config.toml
head_dim = 64
activation = "swiglu"
rope_fraction = 1.0
attn_scale = 0.203
bias = "none"
tie_embeddings = "early"
extras = ["short convolutions", "capped logits"]
init_std_down = 0.00768
beta2 = 0.98
decay_fraction = 0.821
decay_shape = "linear"
Each number is 500 + 40 x the weight over its row's rms, rounded and kept within 0 to 999. Layers, rows and columns count from 0. Numbers have three digits each. The size before them is the row's rms in percent of the matrix's.

# k: layer 4 attention key, 64x192, rms 0.0864, rows 61-63, columns 0-191
# q: layer 4 attention query, 192x192, rms 0.0907, rows 62-63,126-127,190-191, columns 0-191
# v: layer 4 attention value, 64x192, rms 0.0714, rows 0-15, columns 0-191
# o: layer 4 attention output (transposed), 192x192, rms 0.0685, rows 0-15,64-79,128-142, columns 0-191
k61 093:514483544467464472536555534497481527454520481454468563392471549510522482475515499554495442485450487461443481574518472533554563524518507495480450521497557478527468539540488470532526511451457437528459510506557559465502512542478456520584478453438530490455544498536506464552519418499461470448522478546513510478525460545561561533505470526506506467555479428466464430467481440435496512597528446493477560435501491599498459516413535557455513533479516510432506509530480522524576462465477548417476438485462456446514469533564536501497520535557451478499429423502498484470517484480463530552
q62 096:549477452523584468488509529574492522494429435516542516532560492483453506425553494504432509453497486526514482519540484442534491514501432481453471470450481455587505524551524503503457485415465535478471459515556518470479498546434491490459540518488541483394479552547534500507504537570515487507527559466428506466559489480516540494469521545484427585507459555523530453538487510552493481501522481490418522455463533502514519515447531513485390517512498545562481474534531506520471442581526562523489500400469441487543523497491455468479551556485515393447520421495489554453447470461512480495
q126 099:479531521536585556434613518520467493571440516439441413502551538492452481459519461515491527478527495515515506569536528534484520508528491490490501469469434453505529565532579488568517544440530493528524463549505521476425520516548449516544470478502513569509520480533533531495518512541509518468471545438509539530495581421468489562523524548558554471461405558575493438498526445460445500486500506541449479467577538498534481490508518471510473551482505488538522449512559508445401526528492520484502579445464494594498505588474450527519452536489478465523539491463528530452508456473478542495
q190 090:489517478534524505414557552534534475548521505547555498468470532476486463522531552519510507485480494487548486551475436454502547512452513484509516507518498493503523508536490440497424449521576541458603413579483479490537498507488453547542556517448554490492599600518574438461487525475480591537489569456462513475478540439526508561475527472515519491509492517513539424491482470569488517473521425508443583484488516545536419552481521534528430515471464562557508511517494567461548496540573531544509536477554507478511467512484517489448516540483526392452519491522527522451491453513492584512
k62 101:525485501493530492432465443521492498467478470569494519482462505491492463484462504556538548496553483477526576456499433494481568427527469507512430465503474481516481509451475522577566527438471501555597502472524504456479525445555530484543462550479485490449476548484483545529460461547559496560449488520553520588461463480460562485540370518508572511486457476505518552526493469540562497531526523474512569460530582485532561570542497489523529587502503539524480513502547469590546534418551563460469563463566567491472497522495461470551478488467498505510541470467526500487479566532559534481
q63 102:511479532532443434459478475534414563450521500503513488504490535488472477498412541589542533618442497485468508432514501488506491530468500586509530502541472443477550496509521513435512525554426523483494529419485494524507527487561610408531525521487506556548534479451521486526554512509520505520510474499480447513450506482542491491453483522521486533517483494435606488503584464448474520516390489562545507453516550539539487449518433538485505500549517534511552505450560468523500528423460564591470488477504432478494510549504515476511510440477491593513481524501454454499549508522464498541
q127 101:454518487540521477506469481477480436497468494466486476544518499486568499545571507545523515536542491511490486426419570428451513515525495544474478449680499456579485439524536491563514461509538521439526509463452460511441434482560446498515521486484452496460547501508504580521461505504490522475439495513538492515453465488540476404505493513517461497559485471470533518468483486460490447482551433484549505474421550481489457406489497437437480498533520520514417551562474462582541495430458477487432504542562502513520517512504500547511474477511493515491470508416449433518540472474544464490
q191 096:497477531458438466506432459569503540468565509543505517506530458506509444509427553551564488516517469526506525461528531473516517531519488504499544412533552486492480492518539517445453546597463548432476548487416491478517543485523540472502568526480517609537522433485500425496537502525497541490440478559460494526543468473548498512552525463527479502596479449486436533534558452497508543498417427569513479412511494542470490498567453526484502469420582518485420583497508499518397470558505485528459501452500486466450490456509499509549517528467458537504460494550536528550541517482509471507
k63 113:522489502491464527483465521489460442483400557486528493502523512507498466487425427484553533508534519520468449551522544524445479492507447493505546566585540513409551442534529541499489484493524469562476525506495478514524497498483425505532488481463483455515495436526475560524548478499519487429461473525514481548512495494485448516457542505507497461515469482478550484500500389461496484456541381505499502535544468555533497410533536546558531466468545509551502520424473480569505438569446465479495534493530461541608531540522481487479428557415450560437514509529459543418531468416476477513
v0 096:480525420497564605467513477488516451451567557539537551488519451511514461423493468514569474552481504592478489535614515503471572497414565491444463470484526515473495494548558511483525490509566523480549480476448506475494447482482502489503526504409518456504526498422551524453496498495474421444491516433492540536462448483547494531554522454520481458482477604518495529515520533518568530435525488477542529555449522487510475544492503520499467532499455433462462417517528474482493410486578469461546567505554551524460466461494555519504539473466510469466473486477472454515532538471554559504
o0 097:480492416489477546502484481490497506483484541516517489503441524773449542449483535506556471537467481488522492472533501473559492541494508430436484413491496516550425517517527438535503522527516516495483423544505557506498480465479567472526485516456519458504458541455521502492432442493565489516503486456476503478537506565507545514553546471464551483527434572464500510546570479470467515495545455491450482541512500528496454512536505530469500466493476494477464550485529461482557518449512482445510506444539505561468475496451517488533449546516557568505550505481505468540536542486541493530
o64 091:511560494510455478501447476518534498512502511493531483513477476577471501412414478480526499573446478524542519535485487502555476527492427525484548486506509513512556509478532455532526514485555521476434490499520487532534482514535575429490495544433549492515516477514508504557512497490445486542562429390582429437519527513459427521499480526438523461494549447443496455596489451535450494531433502539627454536532530491442535486572564525503509478543532613489471430467522448481513530523488461499475490493506409510546463492520473468427478505524483551468518493561476535514503556498485536441
o128 091:477544457537459588529496501501536509498465526475552514567442511589493463436472512510493540472510503501502470520509501464539537565425404527500571515483463514547536498440509432455470523527461515496471534523554508496491445556547447463553546504481578427454526475494527462552494475519555489544603482485544465423532522545475441521495483515502523458459531489414520454491510457491538498482523531527506429535488534494548497469566521542496461457464567537439536563400572435473567515420493533437565531490540455521512490493452521499500514482545480504484533453553453542504523557533546442472
v1 103:524474472497509479458539565510550552508537542461472540484515534510475492525453551512542520483482495456526536437549531436488515541491509556508529564454537474479456547564524588458513501480522589446510474453480499577517488490483451535399442534522514421535544524578477488490523521536529486469426503499455417499527511506456524518520451487485514444507471540434437540487497494505571497449431506511557463522458507454437581483512566536455460461501518556479463526478503463518475537446540512467528398486571516561524541463454551483499463428534568513573537482486537446482431431471521514449
o1 114:498544465523477503484499487548456519520469530555521508505465502339507524494500516484511484491427488495542422495485526546514489505380439485507551495513509452454528486563495504443574516531456481485516486442602524503515490559518509553480546501506567508519558557468507471520616492526551421497479485466505584466495487496435518499462477537498469480507457503474524581547571478530516489581539463508548490510478533465589498523526549488438524568597487510454455507480472501510512455465458583435541519443496470475560577512483515509483523536469452494495511492524423457511466540463520526515
o65 096:574465559494532488538549470522520539524455560576523525517492433528575522581531418518449483573534435511464457473524579581552468493502547537524513495536481418452405459526520510461488476470485515481496433551519507478466559537550462474498490452450462500479417516523495536496524474477501502491578542557504490399527523463461541485437493509463463594501501504543494507488558469523461556488451521453528568481473560509447497530482480521558531519526473439536520556504528519475543443473446471526506506547447516545437541441462493551522521531476494427519429481511514590520495497534474479469
o129 105:487537501498516466501555466472466526518469542504508504557433453597557494578491488507456435555468494468541489501472509493539488520474469504535520472455519511461529390487512479513480523555458500563514487509567495472439586544506452530502424500522515571535415514483573458514442481511543519444485476467497561469544503524495491528476497434434551563510513513503561547550509384462454471484522487469581551473518550450443517615478449493518502505469498477515508488495435525499530450529469502469554496571541460556519550473509568494560476540491568457477502415506470475466499483533510481590
v2 092:455509575522479558525478533514436520514537457460513536499480484495547478512484516534473446459508496493554511473558487440521523567557493519507488522511562523508554530540538489521591494444504482443576573512544552509518490502475567518424531556479553524575486522586450448572456484541493523488502444513536449513500534451481517497444503556479506495472484420453478524465534526561527485482472438495510468527536488452415446460458442536552465463515451508576453505532491600466470492439447464485469518447509529515517477565514504530548478539456423500489424429453503469533578597514503514461
o2 100:525531550521541504486531542511526519452553492462480513447496402580496439421537420533527510486511542564493527480541453538520527534535450563498448533454510468508491446505540491472510482506539502471489495548473478553532582503469518444487479502510483534497487507587469516543439562516504521510435545491575476474432461545470519524485587556558515516542541539487490474445496471387560523479496529517504524506489532462473537437485494494522499489511416514566544517542457502474454556385512482505457477478475511491438481590444508512476450511477494551532422549547555495564530502541512428413
o66 097:516470488477595465513511489452490557480443484519438444492430559535580476515478416531560530464513459501447468495542564510505449482506482485566423486502470492512460467468437524455427473509537433526490448518480496519521552535474554597539468506591464492504498536465488497475392476466555517452483573472477559546521510531508509507465545484522499485549436484581504510503542510504472548476501499541539508476439495436467510559533481430467502525491531471528544502593465548494469467530529461487499555508480529557474448416488511475509469500551501421513415517536487449535481436468525553577
o130 104:489474569463516405468573450527473580462469476516500426484441594460481558455508442527521497505445520452536443535488438546480458493477494451480550536487473510438429462561552529528486479477511515474459508474470453515504550468464528554511505520500502506483513603491493559478558531492535536497487565491494491492472466454535509511499574524444464532584459510542501564512489503512428576471510499526558528462572526528474493496527564510462522565596487567526508459511514597540466442441473468489453540459507465503505505481553535467463502485491507450409476504551539473527492442473584548483
v3 099:527461602519529508559460527530478539541577468523491528487525515528586433438488541488488538512438529442550464548541501463564503556484501500415518529446462451470500509535479574508541520411500544541512504474447532539417519512501561448561469515504559480486506456448492437439470466437509555506460530487538454470449424534508488476549521561537573508467556511468495490532471482466446512458460467530552512485489440459583535460529528506615462474530508491548524496483533466434474519549526478505489424447481516513469473509533468506548445465506473518489582480431521484476468505502530468573
o3 094:413412534486491562545462484548486437522466511491445532541540554634483467462533507494537483441468454518451477518488522537543527473510571479534528473503483524571401456394532567480458483549490467531508525515534544444488515532514489478559502357491530477489495481520487547537480491474492519485483489434572486499448491478582529511482450503516466459521491473465482516511425537565452474444488458508496490491484530489523495427484554457475509478517528464448509496471539517515498566501499461420489552488507550538508463425570503485515466525492515514530433479496490541473493564581518455589
o67 091:509490542565579445465502552534537518499519463515528475481455456583495472576519471521508502451468443483517464491486468543459506505486513440516524496488523486473502468544473381476578472518472429515527545484515441543499583465546481484520495546462474548517490480554521513528513585514520564506497489521468466562519466505518508472496427539441466515504459446497505388470573480560483483543548479556511426523423439470511527492467438503542582510436445546514517543495478457549524560530531520525468515491498519513489539516564493439443540469482421452555539498604533496498563458579503522481
o131 092:432508506454475461477532503492412514555471558507452502580430449707516507518515455526520493476517467515462515514512508530559451468500555435495485574455469469449435480519521531545532514532463489577536532497484526435493551489437450536570510429466463529524461469551489502547434537520526518589485477500473477516541517485542491546503511477513489539578435434531520509552567482511524490477491449474482550517522470437568502498441504426477513496494495486472465460536504566494501513549456474524497541489511465544488447449561550489530520524539498455571481442471517472482522533511546503489
v4 099:518495450543474520522566594495579547474536528461534509505469479504450463489526559428491524501462518477433454485547396498552524519504524513443498540436508456501498516454507438479471538561514481571524484517575576403526558484515470492490490449546456454474509573538539483469486476480509515497478541524487469476513452465500541535455497520469456544485522546512530431509483473501483508523523478457488552452492561478532473540492592434470540474580446430449483479529429422521524471530472564494571504430472461462508458490533507505432547551517449562511503552564578572476519520488537533544
o4 094:469516444456500452554466572519559470483478536484537472490470512722455519468521540448465480528539531465519441482481538501525441497435473495433522512500467496491492503508539554478522549521477541589492440472469578529492522449475390476496500549507518501545455497463509454456444519475578468435438506445399452465517480446504505510465503497473446522537443514516485496523496452447535478502499493492474421495455527486576506508521482514494490469546538506428472489438519467499585481505547485479474491524545468494486536496460495523539495514470552498479523542527542599506497460488516517550
o68 095:419494497536435518518472453602464399509536535526422526477456569567488503502476570517506483485450589572596533558498465515495514500545542458483553459452493567476507513489434454554552485506522519523514533534474487463527510483558486458479538452490510499536534465491457566469518446534442504563497410516505484573531559542511527418493425500486488410473518458471514505511518538447453464606506486495484462523469501531521546470502514524540465515516532531496549530484542405486506489494505518535488505531519495514461511499509465465556478526457484590452502455523464402493573535531536514508
o132 103:555511489534557520501504469517523401508531535490547516488526471540542572545473482493543502505537579547577459457560504496526512531513469473506461508458528540558553550473499497443513534513447479511473420585501486474515466595435440466582581518419559535546485437541496511481511488550470506468496501532506538466515559560498486483465425529477515445472474520548434562495533500469515513504531496520457492551461514483575569514514427512539469560506560474509425556501545537506550505469475504473540472518547470495566574549429473505558517470501445529545509472555404494490525504547531455454
v5 094:514538439533493410425608533504514547559478392495513414505486528501552600471524474531539478498453537440473550507455530537506469457532409479472484501564543505514501523535449486535495497559500431498407545471495437481480498510495445515531431477534561532489452461477475447469470490457456493544527536443497480487489490532562482462488542501424546479456477515487504495516528523431451445507521512502491485470500533405489540457509495471513470458541492422480427544467589478537533458401512486511469468507516485423520457517538437467486475525472512498476521466471578533545491478529449497529
o5 101:594513530567450499467544526483451543473478519415424503490456510460581460528484518529500492493523500378484519586487515497513532475517517502481469568475524524482459532502516637488470540512492493441456513518469494474448452587475468518442480458462485558472466402515461467502487440440500527478471496494520556546476498499499445450481464565479518470520485446450445500430463560534497532514404516487500508505511487426569449546527476461496464453483532544488562479489530559457472514574471471441583487492482583531584561484560501482492490480444475518495484486475523525503473485504490458490
o69 110:497579535545487487543475499597535471526570472544456544500445562555470438476545575432492493461476451577479509517462446436552404472483525467456512482501484538471502482534460495472470484437520509512461471483430469572523571499504584483487491513487503484492618503484526545503470496502533529457471535562460503601427510499484559508483459582469474483491449440469483481443478554574488456501503523483478493504516496480493518499465481477443551499459478447427456529490498424501490504494473462582431487571491441446487492464497479529439503440516514447523537531505513552434456505522540458463
o133 101:551498434469500566513523476492446421512501559475462498502541452445427489476453546476545516558469510617502535544477507488553483456548542512440453507498482494542486455380506519514509436479474506542502473534457508462435540546560500486455515438529423530429480432550481539575437516428452516453431420499510525472510572489513462481510479445530530546487500496531516471433432530511472495430498571483460486425484472457548434508512500501478497487477499477454516523569515440535478468467446562534478511530513540498444543452539425555501494476545472531528462527436514520513502473511548520522
v6 102:475482465464531412493514517482468517482471560440466477488523482505503577443427495640520551452477502495397558498484424570574448523500519498509477446539485536540502486469582501475481504508471485576526447511537514472506504504480548593544506527554491486513597509419530550511500428485447461456537521532472549481503455500511517423456423473532503571540504511557483491525502489580521545481485502522555520446511437454478444490500467493495490457466479523490539492554545459480495477501528493508573506456568482459509538508546455516519535525502490444553494415537512488548406487466539506476
o6 100:485476470530507520536408481497489540476533503493510464473501482612509520521497546523572525463539482597515537533486472494372553510460517459436488420462462539523521575581488466502477478502548483461520551506441428472510528444445530495430494483513556503503511538483511431475464483490461440543592521498463515494470509585501507431530514469442509500522515469545543507538565469490486457563456448499520462458514465489465455566561500571457448515478495501472481464529468460550468538485505517576536459445458484409497481514425489491497481455482494528442550466536465533521538508448528535412
o70 114:516523534490416549425478434485477525545545580545507419414428439497545498523474585494453404512533524499518515525587477513552514520478448521546504557530551522509556456509506411517474480525474568601414504483428509531503459501524513535488511542483508557609562509494484524477594521477474445482435483474582501465564534503528499485573532562520521471446491470417537492511520514509554466504474456454517542473559543431484516522489513477551494508473546492525488514477511505512527511483478499463479490517541453530493486520518560498450567513424505493485516503497403464505520520492508483492
o134 103:555465593540470518555407400553479493533571496515534443488485539583498455534497511473507430528540474521507468439538540468494559476545512564553505483556531444496500467453511419471513470476505563479516498499429517527551534474479505585496542437384525488518521484544482494501444455562463530468523495507527519454523495546535531494467442573478442466460491506449485454513475420548426478500509565521520511481484521478462563483542435474530466543470510530582510487467484501505477539494515486563535508466451550465520516496473495479530461524473497456541526499483417599509582562519498502545
v7 100:545498509536505477430523443509518474478585522515520439520460566493549522512484554499437474541507492480461509396494491479457492462419523494517502489544546474506514476411493470527471507534507576489511461476506463467508539504486505539445455521443476547497536485498474505474488484559486443521479486478501441497513555565547494513524457464414471480487541417482485523468535553464510486525549506555530486477402487558485564498484524541533555496529442507539510530485508465544598584449543420528529483522605436543391500430514442484499443533539550581588515542486467497489520502543488441495
o7 107:482456483555502469465440515535444507467503470532596604529570469582436495519504481474441525436455494497497542521470558505420488475442552444424561406476478461491531466479452522451584565526464449521497470430548513478430455486435507546505436521451468511503505490501497577438509498454552519442552523453505590528482514461509496503506446533536435475474485460462468466471446537544510535523471541501516524448506507458547519530549485454545567464481484471484474528460521586514566469523513476493535493480492519561549559523510473456438535536500517496489508477566474460432451479502507502526
o71 108:449503493481577565525526530468538490486473528476496547504555518607505424575515406529501521539499527544533513494525503568549415464516529509489522544434496416549494497554550552594530507488549465459528512530499506461444544500561559492534600491471522461491484538491543487532480526505476499441541481557420500505389467518489537518521547438535503518537482483535467488390506495481511530497493535475469568493496529525561461472475580539511447524528542477530525490531466491535501412427492440550490517515491506523483481469520538551427482535503548479491552530415514507540447476490566491511
o135 104:504521441532525513502508523554495449526456501506462547502508490600525467493530521455483563460495438549545583457444491602468473539465526483477493438449478488502569479513462494491497562492521426534531512520551507474508531574497550483504524537534462494501466530572557452430418528465538495442511505453435520506412499501479528504532535478533546511501573485497521490524538489527528485499453475436436469476523517410563488584512567522512490467471520425507521503435445449513517457514513474479507408479517557546551485539522465496514481464469515514419508444478439487513427420515472433595
v8 099:506526577455518526443474515594521439538475473483532518469492493516513491509469504530489548491523475531462559501512491488526461494468550487478534454527481526500558476438544544529504503510515511409470456560467429468480519508460476476489500598537518486480537436484492491471529501530490500522490433481406450502503559417412506559497557511463525486531542529549500486476484556501576463523476618503495455493543489549470405478481554569507521529470462481541498516540530456531457557579531461484451434523473487508463458495462513543570497499463499439373541516497556538501573406443507528502
o8 107:479534533469498548486502531533514447567505506584546529469475533506507523460498491484571533435514574565517456474478474481488529506522497475495469403523504486497551568557499445512491554533570455515563565511539534488507552540541609598501496468512520512474478457526534467505495458509393508547547453495479529498485511583574479496560476514454521484525500553573501465406516480478466435562530433509549520455522472564429431488523609519493475501499531497514472558569512472475548476406487496507520541471500505485489460511513432518503577521494490480552474565458496489515510443455505542488
o72 101:466484512523558539523429506485522491512492418503476481643607520472495481533543480429477506501488461516551550511404507474522447455512507552529487507496483563449519435473526439533509531502474509488490424524492496519405517517469476601503481488448584507459425542512540490468570523513499467546516437484512438433581429526495505513478518468471482454506503516428489550468455474470532486447480479499456512518578491519491570459471439468546520509473577551487469471474516532473498539530515451494495521470510464442514530498508517477522466532464471509470420464499561484478465607526412491496
o136 113:470492472478501532473500540472506488510553466525579431514496489506502544465540558463523500419465478518587442477417428498426561524467490492481545457555517522499484497546507455444491475490451445533446532451427432526493455485480535542504446487443538457423547508461535482456575460508511445389523499494513516545498417536464456501533551477489489526495519539449539499419517501477532498526475473512518467551412529467487501444529452466477537482468521569511453547438485507471567489438478443502547455501523505511523488491495434405528500558511558435510418471505523547495410479532524489515
v9 106:489490546534560510539537497530542571483537472536504543513457459516553493451494530503417489523527498420549509530434459432453505474636542524491527481474435461525569572511485550523421552502434485474518530507576510453459525513524543464490541536528483518486431433429534539518536488562472533560445491517458551533584472515443513479504532542489484496485463435529474555494499510380456494503463562497471521499505530449504495477522469488524481497474508454504506451519483501437472435491463497554486464549462559567518493476466535537490584480466505520442464566510557466534463550529521536426
o9 112:505507561468456441501510499460510537500500536578495532474434474573518532414469546495557544509552557509518510476462521444558513512544456532550516519530469486526524519431524499573454474482506500505468500540528432513489499563560524508483499418492540490408562486464483487553596465541436467462531510523465498554466488516485476405459517510531528532514476521499524390472536464492526504546435570518510525540482457434430489501469529450512413495560503574529523496507457489432497516496473511450477463540510511506428417505435509539558467545564514516560409491481558510567514548505479496486
o73 106:522500468541514487541510508489504461487458500517560492536562534566520509534551463478499492488512526563411478456504551535499511522574453428522430519552540506548482476456487476501472496468511479455519507484441477529532519539448475585544495563560482501538475478525527486512515490515552534533502574538405469434491530516529566499522467489528463519471460511526471522521505492454477508469502419526497397536408488535563475486417450460626464478493453487569536492487474500505535555538566532566461526506447517453496530550576523445518485506463526522493495435472519517485555391467519452598
o137 113:478477535438508468562525455395457531445545572518493426486459479482501515513519584520580493474484512542531479528472513513518541479488560471505505533507518523487449442547498536591594486490484479506377493473449474503508477472522506473470480566510510524522552489517474530503496495450494477508513490438462523564435488467545506530456587462495580531545460507541518483512495483485573532509447515462508458595536436495571519458500462457488488527529476530437494441470452468603502513502510539498430512504508414455464524478551452465537486510509486448486536418460539530534434536428570524531
v10 096:531501474417471520487510502470445521547549500556474561440533468537496493477437465564538494495512545521416594556567503420526459541481577491602493474531530596493488468486511489503498455474497442484558546469549518533489528532449511510507444436537509508520484518528524406526505523482578527469497507548569493536459501472511489506466417520502450439513455552453533495559433493566515559482492485450483551547494505550462438519519499465492484514520495565530523480478477520461497501492534550457445479452443529558453485414545495500493474574509497483520484436548543553588461517512475421531
o10 104:495491499528576475481516443488516515414555399423580439485541515492525488520506503546459438514484521499502464483548480535477460492479545529482542481459537516473500503451509525442549475529418476445519514464506494447466508466483402440558484535524497543552527531460502456506515512493550521547565489499525517492513463505502444535492495431497449500490667503501539459571436557535444497492528506470509527492488476558501544427513479593488537511485463509505437491538484495547499456395488543486507498522400493547512427568504550460434458507525507492517531510496500555506445499513543544427
o74 096:449494457488504468415484505498475570483493566456531446503499417474409520418513562539528494530505478560457523527505494568523568534471484509456493428520487569512586517541423464508499450470483536597523478493492523438522478511454459491489528524444528486442477528523488566457444541528483469510509459478515453509557495505506518469580451529503550536559498551544524547526591480448537518520559521486578442495534531432501474535516497544492525414497499501476574486526522474489510459521437501430546460424529497454454540489474559513498511503510428444456443485540462459506444542449467546482
o138 109:446485488537518442455510532566516503490486465535555440450528504624485501518525475511480489476498530509444461519514514524548444448546451494513519475493543442489507538491488455404563486516531532449560458512386487511489536457489483513514546525539444478555459562484534560447558457550492503540457574520473479530578471523501610517597472546468490510469496474501474498531532543468466507507538503491508486430517515579387466498457493556528485535501442559570487510561544569454478466435505501520530505444501472467481476472483542443476508552440499497522429521566483478538533526483497484437
v11 092:530524531500521518520516477479548502492514493478510450442434511525498529461441520508538560511454482481412496448438495488539527515432454559464516548520536496541456463471534411409515526498572439446525481540481453499534523521488456544518519450419541446532467537507463505462515522519490453508469531495461540517536465535470507511475526587451462484457507556453425553450538599512486563579508519566463455543504493526568465508481539484550542450470405551539580482447474535531430552537500478436476551418447522532518491497489526473459431452459455445532459511531489523502511475558502501470
o11 095:439534496553507472482543509504543490511400450505530510487502493380490471487522548495503503500456514430523466429438503506430464487510504469514532560552512438480521543528483485504563553490482525507552514470600539524549539540480487571451521493495519462557520474470529486516606504579578500512449488499454543472503526472436539510577509557449454524502419573542489539447522533546442489545521435506532549483543540496543513515490565436485511523569454450511463441479500584521489434444485508549520518427528508521443573511523520506489520465506472501553451507483439562521460492488478552532
o75 102:479461490478458532532595465487516546520512496503506521497559483569517493488515478460482524454571524491543583546549500473567527472476480427428462506497483533509471555585532469534438499510568543484442455513525580529508487500571464518528477443527449493434459558503537451426420542567525517520523527474534485461482460559458448505472503492505445544534546415548589564503482428448578460517491524472471515535493505482506547515488449466433522505441526467488443585512542536504506531526517504512414512532486468487474463467530538536540529535524503451521540487568582463538486545462548454484
o139 091:493611501539555433479545494490510564476519503463572433539502486497511520498492483508495514507493465456587499476497456495549468454526504466504577443465507480523522506529445496440542512456536485515545549511592518574552443430535480439508519520540452468433514432478523502477497514599584500502600516478475535490499464551471530481452496430480489486474418449529496524468598535535497470525562502508529526425491497432441548511529501509508498513423460488550370529471483471520487523507503477513509465475558536505453520561474452529531478449461515550514457435530495469544442478496450533492
v12 094:453544524509477417469498507485544567469514501473472424506506525467509433533456448460526418494514495432462470554480515568488489480597514508565486545490446458584511547507540501477525479530552497484503467456550543517582496516496517522490483521452540422532493459467548468449475480507546542545583478470502498528465476509477492454491516495488521478490481463536558570435494442534493411572462499503519440460482443499473506481517570589470453435460444531504460507539467486411517481551551450492547482429420419519520559483525496456517513465555490551582516453510521554499529435492495465479
o12 101:545548511571414444476507485554496520478541475484606530495463503426487449498537472545498481465542458460456527560472551536508480484534512559483494559463495463472505506491509480443549459541505442457476469438514523450538421464451491533465451507455469583459504397506484515494497557419539555473545505499563481601490458436517516429538496519483428538491540510529487524466521570466523529520492543560487474499456531500467507479485531511552493456553459574569469463462475506489573536492483442482561535510508519512507526452503480507487508586535470592550431454494452511521530511537469472425
o76 107:571456423550529497482446454423530509572558467516514506449528474515538533532539530490537508469515510537474475463507513427445495473455542545448478633505451477461480457423425486431458511453457444470475493513498476463553560492536504500521540520494430483465523483466495533471463513524529460482461516591432512515554428488444439488491539551539487491539500520534493506500492462474542557436513429440471492515446565441545468505506411486502546546464497445527509541463550502512419419437514503442466448461485469462544518491494470490544443510528453542491522514482454518477494441485576482478
o140 109:523473509526513507461508407539546536493543482450494513444536485460469597465526574510447478511487518491550491432532466476475512555475540547426512539466460434539456492482480545545462502516454521446411533493494397470494589473488504499533485460509539514517479485453456433524514523487500432465433479497450569579442507488503447425542587611451503517526552498500508536560475497502491460480468449489538545544530546539496511567505516505564527523517557465508417489489486485473491528410373491515492420511526487550546528552536486551473507528504484530523515516464485488509550499498498538499
v13 106:522483548515445422413454553592433589470458433480530415531474458532484522562544530496456404532478493513525572472498531488563483529509611543517441528518487515512498500461532557494523555479509535492502494465478494467484527491472461532429457530527498463467574468536464487453463571502432482430522466576580457489547525553556533548522481552583447496548551546489485510545551523510544472488477507543491532505497552508549519520509508495509510515473436452384494483517452525513494517449473512505531488495517500503479473486501459546591532463542489494569539541566503516460521484520462482510
o13 105:477462502548514466507501453521495450508482474546600570492503463675496527487487448439458511516464521450495446550426507501528519473480535477478509452471508448545493486487495476511555532510490477500461456481511557443442525472499480534464515515511511556451475498479549512469434483414486502429488527434568456537454536476479451528515588485495484552566455509579486544429460524455523476475542416489566527436470511474534472505516478493496528518488498426465411458509539477496566574506549468380518533473464516456509487479502511489478480525499526487466447497534546480504422558512467468537
o77 105:415533494423480555465557502527523525550471573526458538495550566521468478480462460534512477511518488491489508543553543485553448520537475484554491478458493410439503507537544466547496471478489482575567482488528542525529528502483488512493456539443530525524464515462407541505539499557468525526483449609435594490540561413460507509455434509503518547515482475552479493497509567549457460581456479482532439474512455531486436563497578543498475496565523550528589515538523513481443448518467575489470527500452521578497532459488527486453567514464460545504466554496455515452534507494490523517
o141 101:451555462507558482432513508586537514537501483554496506476559506642492554434495454441449542491521479501546498541518492406457490467548533529486449433502527527514511501501517451514533546510462455510482431558538449613549474540535534470484541527514557503543469517574500459463465432432540524410510504507458519503517449543438513507519470518467473499508534516445533486575521537439530489507445437536524511522518468511498481561465468536518543497514503500498499529482470545483540516534472420427516428522546479466521526505420557461502516504569512409494436552499508480539434477479491502537
v14 102:492488431467560520446501515548473508464509539434522505474449504507540532560503545455460430479477489439427484440486508482512492514488430518536481546520624535432594569467534497465427514473519514480450504551503428514543519558498446490516540491493483437550451501498448554477500451521547477556466480553445517541566515501510477593475530482488546475475438529492530515520577534568442507438491536469444548541482490490464498484503517491532442484477439497479475510465490474516445504549492534538422538543426431503539541548428431564482486494587552492495492520533502521546477489477563545517
o14 107:470533431515480505445509456531534532468468523460537480511433485425531471493491398529447491562488472450502433472490533501501520520458447536502473584492540422471517482541457539480518523533515473453543470407556561546462529505518426488500529497558440517566471445524491502524525489496507498487484487478548516489579472494460466509485568458440447512486397525507468524519574484579502501476511549546537558585536602474564506481476537490395545548535512525429486496493477487438495488455575505492406545537476468446545527504517521566508520477489474465508462493506461548559473511469497504550
o78 104:472457532443465485510491447504478553546495504516514510514424520439505537477573504541451470475577456539518505462514491514453465507487533508433471554530510567532454440506480549519435477482484520451478500514494559502544468487489455524458475529461488465400492570505573498563580545515537498520552596449505471472494500514503523435520489498576564445533448435391498547480539475423513593535509541460486542569497463538499516519533565476520487501517457493484424509456521519502521508526476523464571439500509470529477559438560499485501447576464474551436504519433589503472533529469493543506
o142 121:487499495481505439508520473488614449537513504468444469496502473553472544458477552495532536509532492524602495538448398442509562512552509524507462435567518552549473436537394525511475502508500452541496593525483551499502465461567521462436454516487438487528563447483566454507456491513489482469514544435502518533421484473521419469504526465492530454572434497469450502469446496431531458551429555527532487515456508475544479503554510501425548454483515426547435498516451443511544516502472532467493464531503467487432486495506535502450466520497527477424451437470519477537497529517482529495
v15 103:469526466522495555485584462440569555532424568477531563492460469505488418541573448544476548543522480391506494476515505523452513460557582451569471519536453526495529516479518500510530526653461481544497512499548507484447529472444449527482472577458518441512515453507519490478488457467524477443474474491482554536558439498514494588498549451509557532470481533516478510545487520492521516492503531498453528448443521567555517489504406479504539476561497413489511575547530466501464552499471545553515473476544484424465505492531523531541502478538522461499477425460517458518516499492484482467
o15 108:490491507431482491492559558517451501468541541565490528532434513539537435495479579548481495505555474423514484486448450487597538443491510576525471473506510484510511489519552578534533514612474504477511423497500471557479549499545516454480446491454461522507454527499483475483507560541541484484457436559440504555531478465512477539486512425540520526448482516559521474468469507605475525493508529463432517497509508482526524517469428478547506510484468482434504504469542512404549541432514549507503492456549492518501518506554500396586521463509547454469491483493598521502418496530531444569
o79 107:494548485439437536554507511546477452516540564512493469466484482466457546483434543589514422556455502504468520496512526492485576590509480437539497513441495474477493442434534475504456526466499495486497456487409490474471449509525542528495550496552470505526525552511447507544481483508465479533531443426535439400459591545440556501570510554517474437534521498486505558532523509468436449459433511525487543489536514520435482537532526547510474521546557506527507504525462441527517440474397431488483522548534500523481549520550485468452501510461578562517506481466451529534568551440490489453